{"tie_word_embeddings": false, "batch_tokens": 131072, "dataset": "wikipedia_en"}
Each number is 500 + 50 x the weight over its row's rms, rounded and kept within 0 to 999. Layers, rows and columns count from 0. Numbers have three digits each. The size before them is the row's rms in percent of the matrix's.

# down: layer 4 MLP down (transposed), 640x160, rms 0.131, rows 475-624, columns 80-119
# up: layer 4 MLP up, 640x160, rms 0.179, rows 476-625, columns 80-119
down475 082:591535506484509477520440425473561567462449503449471596482491455457501587505527517580520531511485454570599572447595504576
up476 090:539399504407555456515470564499507552433551585458545547487513443595467480495519452523563514614482501500498534485580519554
down476 094:419523487553440477523492496372473552489530438485517524567523407511530528459386453535482545506551419525457513533413514536
up477 102:493485515511456483479553565476518495553506367438580580474504552569482561507415489450513490452511555405491482527478417502
down477 099:521497428503419668509495621472467516377486551547414491557521471494465567528473484495494492449412444504507389572477541450
up478 109:413577562486495517476443488499526450530487501591555574510386511475479610480502606473451459494372396408541518516518555543
down478 106:477449437558549534418501517600510542456559443574526505503504496505394532501463459555492525513570536535536424527519469467
up479 110:475473447595560468427467504492437561461521507523580485564539485418533500459440494516463493434562477500513510500513492606
down479 103:460519492482534559499459456472528529577518525466578401442458513495569574561491465534567493632552476491499480586475468572
up480 095:587489529488470458456412516562522406518636498448513495466504491502582523474578424444464469460450574459490496524560467535
down480 097:559521522490495464409566499553496485533436536567535544573496405558487518521544503500426582492460509494418499586519546543
up481 110:524554581435493453498523465574479560443550409394484514469547533409475445468472542540506439401501500436519485505495514477
down481 113:541427509450545501494518459495523514543445532447503456499455636491418478511472581499438544462579410547470609540533498500
up482 087:461356524551479455502520586404506481503496513461463481426511496492547519453450508492613534475498504555454471534521526521
down482 086:559540559576473542459471503459490547447509494443549500465412485422548466576487494446399467474508514401536577411583563455
up483 105:457495596521542529523497474555552442445466493455336463487421520467533572517584500562413475549425512484416555453446475512
down483 106:410443498493493505557449529459472485597470526568451453456512487475504508518464461541486549526469533418535528486506452529
up484 100:473561510465527571449513505545460461485516475492549461460496508589549537440498453497496497436424442448427389418604420519
down484 098:433526486475477511465589488480368560496511380418502568503488500535469460514543558521487515563559469501447554565496446569
up485 098:558571481474366483459421551476470496412458433529512573496478536448408471429483530499448462473449514558451466500475549444
down485 099:521540472411457534540526602484581545524440473480523468456452468546556505406413435514461577553489543460457531472473537471
up486 117:466493552505587619465483565480437535485437482503498483456487509556524454561470600489472385588559460547355520497475500461
down486 118:513494517486440508495517471517508472485551591530463492393458487491521514504468575535456573544666516501515553587508455459
up487 085:529454520559464550470492403527498428577439449555509505453500498403561540468509454465413481388535391463488591548503474551
down487 069:501451474475506398521492475457520530515541489440523561494527518501454525465565487499563589627497519509559484506552522417
up488 095:437523538526450502496524504587444496502512541468538518575593481444378450449530484515443476439469503579468472536521461415
down488 102:550584501537469463498563529468515501487532519485464560454595529477514500445495528521548406573567532460570504513558497473
up489 102:522512509632548504547559496397568543539478483449534523461546462476423523544407569527534542485404450536477524400478501496
down489 109:519498587475441490499604410442381488457521418515508589516403476475513528540464484507543486492401485550520624551568581444
up490 096:543531474599471540511452472540534534465524478432522554488486527557550593401494600485449479508549504521479564528549530471
down490 099:537525447545452503520509549533511521418434555579487374516424408463504425580456571413463472499529470558397486492421481516
up491 094:580507528574466508416468496451490539455393469619467496577483513473555554401431520546471457457468511493588530547535577414
down491 096:417543490453521553460451571530543421442556590509405514520511527521440504440569473566488470543566521472525443554455546539
up492 109:487503506544570500552569479510531468386496518552519470545458514447487584436524467500445557470539448511353493516476488459
down492 108:511468509407546455481575492465493557502563588456543495481627444504591488498535521479513507514446490441536495493550515408
up493 113:554479521497468443443567617539514448422499562528444461503559458536511439621492432530498599443578585524535492437528512466
down493 108:445510546459508562564488488472432587555439488562464511506449572455541484446484602479449567538426458643458559552519582552
up494 097:404515505490570531335516506455519598493534514405514414457508512590524512602490546440543505526539449575543471462383449589
down494 086:454510430426463556628571512446553400585481493515461501443493423483555407522458440509508511515586476478441456518413505451
up495 105:510491529474566495494523526495518542471453573469452475464527540496495464440520554440505525457613587508416506476527503537
down495 101:464515468431522542529532518483486498442443574484467539519542560501418529510519475465449528555512439439562516471444500502
up496 103:504412520497567548567503525469581532505572511567519505528582469590450489504520527518548414509482418579438441495424455499
down496 105:546495484552475534442445453491469380445509502536426506494525414513574473533511527433434452490576505508527539401564455564
up497 109:509608587532518404539493460531472392417482511479493456478545515431524539592525515525494524444514517484411468444585550492
down497 109:456500484532461569573653425599490558539512456515477504570414472492421404491421522513493482532461483586469485524525517522
up498 097:465511451454420483460468483504458444444490525463470504570498426602548535463488569543568512409510408514418546538464468456
down498 100:519492479488522537388577529566461519546548541599430522490427474542477388469582514550526376543516589456547489525458605468
up499 085:444505439512453525509422502476528599556541418460529450452500465591456454523425466474590560500427556486506522461516500432
down499 068:561580503410517491610487516494540509492454458466435460437548524359490493475441579475447482601491506489551525426578500526
up500 091:529492490515471554431574683576480595497522486534436535468474504474460486505529465453523526496528508508452544522451497515
down500 092:509580431596586515510564475404454524498502413497560603533499437480391499444520536466532416516535431471591493504560474477
up501 103:512501528465473553507453531481491531483529445482516500358513447545565441499456511451548456538474520499453465405510536497
down501 108:449482455481409496437392519512484573445494521457484414559488528392560502511509486401521564511606473473489481500497465586
up502 084:514620505538447536494515541561505584535610512461588443513599446493507509565531539430492520525469516479497481516452526432
down502 093:446540598469502522463420527467507572563477523547402559494383538509576501575506523527489548539451518523576473567498408564
up503 100:501472545507419497527489501544458494517485373503393501587514387549514515530496497411549486520536545567470525492527460461
down503 104:527524526508425396431545598457511525520597501478495465522518463441450525582491467448501507547547399487567611506504494447
up504 103:527520501453419466549423510528535562509542511437474541464376406465571544571432493471489510551528498607487594509463439486
down504 102:530425419483461547520473426487522551442428442493501606466489540540488513501564512532540526513482546590433464489491478526
up505 091:429487509505460476463514574460497622405383528476406569457488494553556500502411458472445447483483533547447340478521507391
down505 096:561426526430477534493498471482536512562488464539558475536548479549569446548479458528414388505484511493503557473605449437
up506 098:474559483549440464513506444435567517510540591508461478460472445465481461501569484464581628574394509496566513437576500505
down506 095:447495465545506560453499425517586463599463463452492509470504467523470519564392491493509497473499534544543513425374487478
up507 095:565450507506496553513540623577528487468442512452565513422497473475428489465501470497516498417518459522431466517554448436
down507 095:447505518536501596477526463564424471475483394488561576486440485532407593510466508442483458639553398515413492504401532519
up508 094:445425454473444502487546501553609470495542551577509410522454514520461573463587463576481466493526458543484504559556523562
down508 098:456385510509458452471609509452567583539524511419413514489525576580518451588396501544471563580519563401512440542499443421
up509 103:524473536550494309439366543459533491530527550471432498464577528442517480510432441540495510552546503528403568594493464483
down509 096:476534480488471539586540500572555498614519431444469449431514546511348525500490407444504437419563588533493467486426456472
up510 092:484461455520417435467486516438506520506474507473493437533517569469538503428513530557529465468406461528487528432521540501
down510 086:512561542517555601480576537517482527545457450564445493542444522572471562560496443445491446518436566514621383482504580455
up511 094:547541531515515482387532541595467460486508409449519542547455548532510494600430517512484529476500463551474388476520429528
down511 099:532446515460511475499487428461533522528520536542488511492523597477494613508510533452534566422590531480470504555493456562
up512 094:525451585540500421468522447422447455529526483475559480543452583502581457446393597565562446501441435600526472571485458470
down512 091:493510509536420551566648524541536557421484514572498516459524430536515488468527521426553443522561509579522482465442553575
up513 106:556559516483512510464532540499473518455564505519482507454391496485520444515465567461511499438462479360480504533483530476
down513 106:472517458540499486433511470507548542581520577506497465522488425487499468550492505534455458438524487521427514476494428525
up514 113:558438544490518536493599477469423471475468580564521521473641505469452574462484540470550489465601424530485542421486526518
down514 106:403545495660534524556437506517554510451504480436438498468468522438570417541550511531626455476525519548542486536547462541
up515 101:536439566491554491432516461462470578463565483559481503480569497498474532558586493470524480507513433457455610554594443573
down515 104:402453540388586427486494510486485530455518493486475458481521439477485554390563513467636564477536494488512358549534551527
up516 097:480573489521641557465395452477535582463401463491514466466492546437535494545404440473434547553488548453511509423580531555
down516 100:449464505481468459432466421524483581366469506522539464534492576510435425499512538502521556573553490604476485449431461500
up517 090:514491546555487526620513450631524469511494528388455446467549461543506457529529455469523553567477482527416537495549487423
down517 093:476508528575475510521494480516463534460457445500468461528552537543503548538428530470496579500563521546504592547523503481
up518 087:520518482572509471459541544516549471499417522446510490530536463514518486549525496492488502420588499528475562529445527510
down518 090:462465465452578446535533503518540590570548502577531491631494514507372430521520417536430541478566451463452521574463457504
up519 100:623543447546443621464440415470610504468463475465476476551541491452489432419575543509546584573575512519445505569519481460
down519 105:490493464484449493519488449501456505491390474494482483521483535498535457469427475482429523523485521496479485462579580431
up520 096:516514515464407578507438413498410524545429558514515508509510496511556554544457462554457503520463445583395534504635549483
down520 102:590560477581558493509527508451504508506487506477427522450557583485479462602463495445508431511535478398550525502470468563
up521 109:534557527468482498482377472439622438523411532510522499475410534499460549511445641472476476485506450478553404526584568601
down521 106:516424442447513488477587479479559442585500497494475502475492450494478556474486517553558530486505557591486401514406447474
up522 102:522436491524453487467508430515445477423524511513497449498500554514496491528495430437438539490447438470506446539518542604
down522 097:471432530547481525570565526539513564443504534439460498382601551551542506508482439513548496569450479552566537490480437412
up523 118:525479442498502519511523478484538376457576540573499510504605512634544554462483423461498469451456571570478562529475498455
down523 118:527438476460550489541469511529547453474531546503563452510566561437536492478467527441470499466425534438394554481403506421
up524 107:453436548454428453492519507507501445529523502449478504525571524468472523490521465502452439487592493502572573562464476478
down524 106:527483510526489504550457504544473506395495574460521532514587524484562533427554516486336416499495529466538601587546424504
up525 101:548458443462496439516461576510498480496623494533595492568518505608481468457501555507619497480563523500364547477504445476
down525 103:568522510471479444481472408469536461554522491419481469531496545506532516468500457562460443554496460393446449459522597494
up526 105:510633477500471543530459497553580514516415462443518500451447522518500502469440452553517394508436507544451550535467396521
down526 112:445517547424387492494520416558538503527504597426510415502490647504578518436515474504540470486553481488577521516454458479
up527 113:640600494562567556540442479554473511501522542484526545509480496467476442517458501486518479486468496494449436453443466542
down527 107:523532514475596526455521522581526566480535574533475464570450524576496514534552451513504457531469436524485403397475497423
up528 084:513407535482469533509459508566496503642525433497673483515479439519534515455547505566530460430452514515527459450486523450
down528 088:492492474443453503452521359567391555451561482490501585491471484521451470519557506449420547489516470458463479501585469481
up529 112:495494556514495588475533500528508437505466525619532428519611488548594459494568569491514469454459420491495526499494444514
down529 111:508569542571456433486545443484444575461535448543432504544504462474479522557487510595419588423529569547436472468445519439
up530 106:499497517435531499520342522475505471481532432540547551468569486503492491452539494509506577498474523550509527462528519384
down530 110:393551538415538544539613453558557491525480556563433402463446523511540541482530536472488578488462474442557524463519511404
up531 090:560550486510453502430469487500507442520519541593532462496625510475482534566342472473466433538506515485521484400521485469
down531 085:435514527472471495529398440544459536529437448482525483507431528553482431475512553516475485548508425392432465387521459485
up532 097:471490503557513522549467479522449501514575554560512554474513520534534552428542513472512464474494422518446486608505476484
down532 098:514543612397469475495489451545478499506590569459571490491477506509437618615559401468529462467512525474493500497565532555
up533 112:562510604552399642542510513513527454514465553547506474575446410491527488450523474442469463580472545547438479498530462518
down533 112:490541480435489457447550545482564508513558577474558477434454592453484498471443465423435446507434469465481461477517517491
up534 081:499495539505484505440415549480455481503540483473545465529578524453456552434397526563463491418549483554451361484419487457
down534 092:542478560485489475515550501489460468495531454461613552599581473521682443545577529491550465506468527476600530587579520494
up535 108:604374483486489472528554520340584534457493605492542586430434479518515502411400565463493532527538560444455562472569554494
down535 108:558423493601531545475537572569436436393456532558491532513435444508486519535501481473481463527494446467468550497483446529
up536 097:544446492523488456480450525385550495469482489529545504520527550508449500490550542444440479442544463644464511571477531528
down536 098:380566552540566471508533514493397481459580386414489504551424556491453475566548486548490447526498462469561509523408483510
up537 096:521568475520495447413524514468447564499489545563516521554492417443513520548480473452490490481524416597536512571488453424
down537 103:562439575486449544523419542456487490520510569521473353467516566515475551493495535534450564480498560563495507518457486579
up538 102:520548512491501507604484460470493520486513512389456418486565420444620457438515524404483466409478407506594387442468540469
down538 103:565525497426485487440452545453506472525545558573453501519533415388431409501536466472542545526547550436466496505476469483
up539 104:530468556533512504376429397635479595523495451526554486487481501497495501503431544534511388443475474549488522530503530473
down539 099:540539502525389555471469510488526520456493517510513552475438390537540450472528542542565511476547523457458522567486547487
up540 108:621541548535503466484515572488587520587504506478475525555514539582497519442529557517526567441501408520472393457516498529
down540 107:592495618474467468528477500615529536393506471569527580517479467446525457471494498475499547547538524524460432406563506448
up541 105:457507432494448492493454533499510515502573465492453469497470476436426402545462520492598489513480436503486475423457502479
down541 104:495565473450481445532528529542484570497420536560490477472554545506508506506534511500441581499433440465475498536532523495
up542 092:541432453640529477539552460567471539502459531443404608519464554599473508501507615495437442551520467401461564581514471473
down542 106:544460525570519530503428552459557529583493448555525437498529518522508403516576567525549495484559420558436573551501478465
up543 096:450483466438520451423513456533470514476417593425430441448552507463565461587599480495527477475454505515535489461544510507
down543 103:498508547467592531538470408544498423420491395578483528384567385544518507536554466475511506461495403454397457491516476485
up544 100:530520532447585587477485513497497469492447459445467433484464530481507525426446555367497477454508538481438504486486492441
down544 094:515542395474484523497536501529435404440483540461431375477643526483478415470473530508509543617538564496435521580378542548
up545 092:445426520511496509521541543541501370526530643488473483529450478513534466502478535498596449542397659538504559529515535479
down545 097:446527557552526512514515466543462559463497452482511485497484540503509559534471409465515493543527503475510477444435483542
up546 084:569559542506473554343415444519502485597528423491490551478468484500476474471509455599550487513555527480516506467450558453
down546 080:468537478483490446486482544570445540461548515508597579539480469474541438473519460567519565542517509448642526447499500494
up547 109:507503467457501480544441472482533513501530497515534441510368371342562480476476529427455457477572520539481492363544527498
down547 101:478557514460452499550433461510493473622520494512543531606502516546454527567588594565469517542533501403454448504463506543
up548 100:519508466548547497594509448423546571401495532562490450417551504484511474483492562458453531537439482558546471474531452499
down548 102:514481481460531554545502497465489526546597527473468431539537610460531517441548494579455471475499572429536542466517502493
up549 105:536509539603503425344553556576474574591450513573570563563595510534415484515456462582479466476485468495515606458582505511
down549 107:464501445502505437476422566573483445593460541544450509476476495511511514568415468463409460396458473508496520549414495471
up550 097:523452478540527518491519443535641501496521528629489501500523499477577594508467515541435433440586450467461433471479642510
down550 100:522435431463472586435402443428552494591504499557530524447521504444483493411515517613573540516499542486500576512430526576
up551 110:478418484532616494613513534394605537465494537472623413512497504473426470482530489569537486436477456487494471537511513466
down551 105:497543563545372532439523445555423577480482521534556533545453509478450544445485452415457540514419516495522362541570405508
up552 090:544444538484488484523448495508416491476550524555452454547528537529490559554470409507500489530489517545465472552551538488
down552 084:473538465540630537429481432525603589507539499475446575444474609495489581461456559479416493499501473509509460488478494497
up553 099:532528482419498549453407492564528541492465561462602546524530485509470453563391491466551502473453532534474474512579563457
down553 099:526402475538480530444508487490433497490514531515483534460615581485538527374561480505543536557561563544516466453433575464
up554 103:426489484540537435501544509495514535490544621472463497518463499543528523477561435476457457501482478613418504490611390522
down554 105:585467484480594565460521459472447434469524527498587501448440553545496387512533487453594436501463482541520471438498491489
up555 110:536556561544401489511495439525442412432504459524473439512492460440361506495559472474508454409550551408431579534479467532
down555 108:489566550571536525525500482438480455539399490422567501504501568527375432510551635465508522493547445566544484417512470564
up556 093:526602489521436469506456411601486525458332445482443429438498485471561521473470530484451548557530580519438479508514478592
down556 093:425480472474481503519429437424439511469442439398427579567629474506504553416494424423452502450512478464492515497459454477
up557 111:529458570475427568573486452531470492591442417518482474520521456527507488477613456431389458429458540488506482546497466460
down557 098:508528532490494501465530451536574526508436560447529557455510450517496448503445548539463544473464500582454449436504489492
up558 102:519443442512467533496529533550508450500459436449473537465538482448536491452463481511562558559538497509505455515561561534
down558 104:511359580407563472445484536482453398516585450522532521478577490476492475540549571424469443465523504535534466524426550493
up559 096:486436532537399527480470500555407477520533595518429478468532508440534600464503553561525470469537488530419527546386422442
down559 085:526429472461555453427407535361579447455543508449477470462470505530512446505402458540558491445467445507454464538535488457
up560 099:468505579472427501542542520536519427563549529503454529472473463487503426509536429412370497586562457400542413528546509433
down560 104:502434535502516536455498467565474483395534479514533519556537577578470583596310435478441517563527493582596483496479532514
up561 091:478458492491523395517460516555559613469494569523435444543492471475491567415519507411496487531532530527585561492554450562
down561 093:500472611488465522430543529525420554492409452494530561506491537492541434540452578537442402438560561543497502486462507497
up562 106:544449498459634517461477551349518457397494506497577516472576467477472538488498540601534415481547470515387489516538523552
down562 113:475514586550393547606442553549463523500454476570504580592521461515587556515478468483470488446559496523626558445522527479
up563 105:480516477465449513462472448501529562479576544548562501507533464562531445565442575519425425474533450459488386413513472476
down563 109:504434506494529524509460455459487490492530484443538490462535483534539509513418479501497535432508451596467513407422480624
up564 107:577442523573520544542478487533527460510380521497487579490502570482509476623525492410418564491535614497500482409509453486
down564 106:619494466521493481530533480536503505462469567491582416519453515501485552471548482543445418515474499485560564511546520530
up565 099:538503560597532462486579496413557495490485536510519438523533552501437507385499511628489557525503535601453539588527516505
down565 101:537493431515515548495475562432555390539364526555624469521503417567473489488488494445581501549497510526566488592490508529
up566 090:418454526483571534602489446497473463464528502480565419533487492574551551484498473476613479508448533498541524506578415380
down566 091:516501473425611507454502529424531434468600464433545639414456460563542543495518469416471447576546490470507497524450505461
up567 100:548500489450519487435522450510426540509483571540601457479473540422493544525483505438487529453423403501496524443501433545
down567 106:595557435408525513504473570458547495464428435533532465605470498484405513534484492451517500508493451579530514457558477580
up568 090:567489505530445532508468466533493517559503549439560467492531466492494478449452483553511457475481359446477519482508508482
down568 091:469469469533515386380439538486411470462482515496422476481436400473538465557584460460516384539532495479526498525502345531
up569 117:569400484531501549496536533624421421465554453480380622543475536542504407407488554550499435438519421565484539401531438477
down569 113:606494459547520498485483475462520465565510466530578533471461494518485393512502565482485487438493521428559501414527549525
up570 104:534407565495483526487437428521535509443450549528499488468473499541465521509380490468508614396526583486476565602493474508
down570 099:433437506389526550508529443603514379518440495515482511502438493489595460472530591562489436608489520535442455445429521521
up571 110:569406509560493482478480559450443509412524524504477496470566539466354519503480507507444545579471459497443378443537478528
down571 109:506567516502562530544587478517544487493564513507540488534505552451596514489494475466444519519492514477497525509566492492
up572 093:523477461523554451474619555537544519553499474481478441596474534337550448478570554396559533458411493440455510527424514540
down572 091:456491524440505480484504491464440586482438422471543630575474509561476524541550511457511454535435493534496502571489434505
up573 084:579521504473530495494488498554415573543533503462561421369455494496529500451499508526593522454475426335521510532486467449
down573 074:578538520490476515495596554456626544487497543489485664514544609409506464539505497449448451541527522535589549442562481555
up574 102:456598539607554484520486527538492514469475506611512414590488494507495541507499509459514519523414583524450437431524550522
down574 102:510492469471538443531438549464493477491506442541434463549488581543522575577482503464572508452503539457520547406510477488
up575 108:529424559486531657486532558531544464543531420476594488531495494569515461459478413482395475537521613522496446449548634545
down575 105:536521562472520480506482555513445528424471589471570554495606447508528474530538510467467512430486442410530529485559533500
up576 099:469581554524513498546450381496546470482518445407505490463508485449530436536499511454402508412570503451507516473536529493
down576 102:547561463462465570567524419465464445535546546473469566480505493438400489500516417577482526472570456457503547536461392486
up577 087:493464468523476546544549584555499449443417449539402446468459464494533505492514490448410435518411469539498511496503476532
down577 085:550536520498487504525405471442485528453525532480525453471400491488550503459520519522590537549483477464615437505515392489
up578 108:465420527444503490508454506517435504340471440500549533531503468460520529461521526465542496463519626587526498518517498561
down578 110:402433480560477535443576434445670544511479414591621535555446530524475542509532538535530435551498474438408507432419470576
up579 088:535544567505455459472571489497554481504533469503500446554401591547384458429530458454482511510470586539450500485532518470
down579 091:563487514552365504389471566471520572488456522514487570442542504521508481513488498512538518444492510451482526438499512507
up580 101:483490483569511372536439511442550540539626523476487416519536507398484498562516536421566587550536480550483521584490466494
down580 105:482578513580510441546447531480516564580541525474457454483564390548512546494538455465454458482487557488533594448472526559
up581 105:562509583544520536477540413544403491525443446552503459466497510472421510540463560473542485504447578475440528519538433506
down581 096:395446449503425503558504550563476442504540489547553508627559412489485464434500569482574434537516496474467474601562564476
up582 115:448490544554472547534555602456486437479499525556506534499477609561428531487485492516484488492430488561479517572449451523
down582 121:509466522532502502567522467473499523473499484483412452531566482427514458474468459523524532554497444547445570592599447490
up583 095:460397459523521519520450437503434489398551532485555521514586516545551528527529459557435464519476571433467487516551526472
down583 099:504425483474494528460611541499447465535483543548467514444423476428479470538436458453499507563484544478507486490551543567
up584 105:426570528563511401548490472443495532434504537471492524523515538518484501449557543515529529434483452455515419506536523514
down584 104:542604396525450463565509535591493460485461451535568494505614549480517516606500436476480518502496561514462490471575590552
up585 086:500543502474490517566530430620504413467515498538512480503563494415535534538503579524522478456464498477475521463559520529
down585 089:569407484505427437525500484531440569462431610476489515477493519424532533519431416451449444524585577518408423481440546598
up586 090:521500507374499524521482480521445502473489513503549482465565593449604518427439389572447530471503466556559513508528458475
down586 098:419458493427549526519517501555460561538541475615594405545549590490517595512496596477486508528523443510539521520332622486
up587 095:536438509530446458494481595496518582489451465473548581557423412396511466663514510494464497514557463552479496464501414378
down587 100:430482464545553509487462511387511530475474536508507474629513491476539565508448533501515526513488449546386433505471534574
up588 104:484495527588530478548485468389559503453450473443546457434433382471489475469488563448453473435472438534503461501531569521
down588 105:514444422513433523486529451534585478527556433458501518455531564555474500413437497478527417577586442511529492558501520489
up589 094:513436493551561498451510532357552453465582465538553435573527533466535449446518567602513554422521447458391532366438477503
down589 092:470494549468590448522488457549574487385483491397479523413517523532534576497522467430482486583507569503459454479511481394
up590 108:496503452475471528459601536559594541578563542416474558504354550544465471476486558522481468510472403518492417428537557639
down590 102:541435545461486505538544487566483583504512508471479456491437508555484427546569599557496525511501496503406489572534420442
up591 109:506477603479480479445437525511460544460526577455440508482489505515572525453408530529519451410501511524518566520464487439
down591 066:491524477597426598432508576545461608499411525434466506500502552568547543414436435549516488483520473550396399456416561528
up592 108:552516504564440534430493549463449441472544494577474434492543534418457523414434599538468551496511490350396529561474459469
down592 104:463467510520597450428457538500456521444549463386569544491480564481544578595503476415537458525521540531559578527450404512
up593 105:490505488527529509583517552482511420500442553503464464494530513477546540454579513544514462460509562512489477450499459457
down593 099:408470429492397526460479517517480505419505431501456533460612544570487410536520460369519475568471568543399529547434532457
up594 099:504513525520499537400474449535489539447389490498465426523532529452555499558477501491438584460458517498465451593460498491
down594 104:520515483418526515625509494516528502512542504530414480516467421502469485588565429517485562479528477637499513579425400470
up595 100:506422588479492439507545408553526544470553540470430611544560420477537438509584465570519617525477525478588402585477519489
down595 101:537558549450547467484547479549543466568589443481455498544467434471554565514471546468472500503487533417538449436521494570
up596 089:459523576504500457485491539549522525666527506525569527479455413630624518570465503484467526540428485514551507496520535518
down596 096:563520460428421521544491439481456501494526526419523454442495417432552510531473579526525502508509480555509468575508531538
up597 086:539560488491540500532496471460589489541526594463481513547522509523509460523441433486511442504548514537428459533486525435
down597 094:502529508473590489436479484539496492555448543509370420569498527453595456505517527509546469490340469377478409550509494496
up598 092:572518491454499516598545571520479497555539495441493594513505493516501514488558510561538478399412488505474476467447478319
down598 096:507595455421497430525511460582548534535542448496457483444573567375463521507527446530492549555439440498473477434525457466
up599 109:583456535571518461489533470507385497556468589523483464509557528508435501549531507547476490513536494525468497542535572380
down599 107:515521507500505500434455476474423495552386545437551451454478503430544472536496444474423561505445537439488462537426459526
up600 087:475531494514593484486488494484478526487451500555581355522536513533435483436554493518420577565649524504480495499511463497
down600 088:575510537559440504482587564478542480551593549534535431546540490466511528493459544512581589496549534537417464460450583488
up601 098:568517471577544504532533585504495546513520577404505576490444477456593485430524588533561589491533501530494540409526503511
down601 091:422535464491490457500537478466539498476487408518475487510549507609418581405493516480399423465588429540420483524439474560
up602 106:542554493528487410536412523564598492500499511465511490580508613542461433524526467526436484534486555471533427488449492506
down602 092:495562539506492505500612553449376433532456452562503606413535563498567459423493562472539389552496440545509495494449463606
up603 107:549526467530474411517501528537465490569459502487443468441442569483463523503547574536599524425396540547547489517464450557
down603 107:532481518488541461576557611516402592513516477588546537547498491488479420473512467509612457493513491473504541581584501425
up604 099:431585528466449472573466590536512507543518460517513476471492523461580498433517504398614448464561540495462443457519523433
down604 102:562466470470504390465547417504494455537582499465473527526473439518505477398482565530452441569410521531430510519496529458
up605 102:471481543559546536474498540506443540448518513442502544612501560571593443503471508406562456507412460524534553563495480608
down605 107:469475543530552463471463548469437511366469497567518491563471506494474534425506453501548526530480510523517495476459574529
up606 107:417342424556519516473570477506442374537479432472481577488503536602522521424523524496445539484497553554523432552549492569
down606 103:461613584462520522545464433553488561528572507545437476527563387474498580448477532473601455559624499501399546562522520510
up607 102:502454455553392482602494478547507559519525462479552382445486493554496441406419522513454480539546478631471458565511422474
down607 111:421492504472547382494526510454429500556584468542528520585485511565356466529546496479454607502482501462463525539532453454
up608 093:525463451601450483414489541511462491465544476502527471429471490497502552481498465479427449565587420511460462548545452575
down608 104:532528620479426469471461464552659462588505443530480454467457546441481573535546559566441555452562563454386511526593451513
up609 095:467556484422448403444572544455494530489550518472423469525552545466541532474518538498476473470450376499544491407602503494
down609 093:512482459402509519451512534574581479427565471479497531458512559529500518553519403502413477509478551408527510520510407410
up610 096:521428489611529485521666500550476409588464503529502603537460473542463407427574408551456488464472565561395462560496482546
down610 093:532461481518598408542546432477550457515557487529524440493564451395522507528541561506542458570379527508682506452491549526
up611 095:521442489516478538637481551442438426464510484539489516510510457473475479533535538480435415467503491556474527487626548538
down611 101:553475499590502544514441450476518459582441429499614510617455565486501520554502464519510594491537507431457535570446588497
up612 104:453532466579529548448447410481452461497469575599473527497415423469651519461508549476459501538570415571482582561527522460
down612 101:464559509631504500561454522502537485581415397501531519444565530473519492505497467510487409458493458617531620477514542498
up613 109:523429526482557533501513505550519503533369494458419483542497508537472447427501482489508509440433529540372362530496442580
down613 099:476504545523495426526516489467643535534537537483416516381447468505422499497426518492537526546505501418555552519421474507
up614 104:511426526525467472493538529540489438507528574477464521477512456655397542410465484522514484550465483582396500506499531420
down614 106:552464508453515515505389440464461488425394500432574477473520502471636548486494483560430530439516481609494498539509498495
up615 102:575485577532569581554541487597496444465412558459412465554557434486438536524435424573456458506468440534460440480503488523
down615 112:658575489538511565509460514489482489508570508586469438475544442471520572382502570492479506544508475440511444496551559457
up616 097:506501554534423486489470487422488426470490518533485567417507519484568498436500533519531545507499467639513523439610504558
down616 087:457516518558573520478531504528534458489445479529497443475584571512546454566500540476523548476492476481473460525488507471
up617 107:429460504541582481448537525529384481525452443528463440506503427433477442513476493512459554567576507543541474567441556469
down617 100:472434439449558466481585476479402530495551407464553422494520480512448491486481444476500499514464565506593463534473591491
up618 100:446507635504566466493481534474478494457464527515502531501500533497504476524465580495506474575622549507488436430554467532
down618 098:597588517446546508506508492448395468565495473426542569520506540489482483474524407467534529509526503498469575527505331622
up619 096:497427455539521507428444478443469613446563449485531435507583520504542537421514513483570595514518502498483529447403496456
down619 105:612421417648550478518482450515409519559482491499569481562484475524475515545455507423467481441562527486557490528488506509
up620 097:544551543568460445502531553544525603473410508535525474507494535514503426563512583441539510435412438421489531480476487569
down620 104:505535478475585485490426455551593420474428417473438474511505516423469517496549469500498479556526439565460517458595508509
up621 102:507552464568463479559446568546461479445463449428604472524509514550520488522491519471464428527454572547573549560618371541
down621 102:494484452602511485434527516475422495585413480509519509504479570479593458474573512521508494474442517475467490510438434497
up622 104:481508465494508465459469528378511525450502517470544506551528502537509474496488614589485473406514459541480593485493384489
down622 105:496521483546558537450521501508442483479437430458507530504508509440541462524483497618490516473609570618444599455506458483
up623 088:362508542474507477559525436552523447454503625488451510496401518475468455564528439456591484505500471556444471517442496555
down623 090:621557571549458497539469529456509432574486541426481585409499517495520438450409481460485468511378529520536408463545544525
up624 097:486456560445499550533440502513460474551593554469509462441489440481504464522507450526464525484567486455405426553525554412
down624 096:508577619501504545430467434383512449380600442479545502511552615516430520486535495442561547570541497487547576595490445501
up625 095:502458497440454550509440535499527525536578538481429462596458515532564568535523543387561508436521509453508463378523498453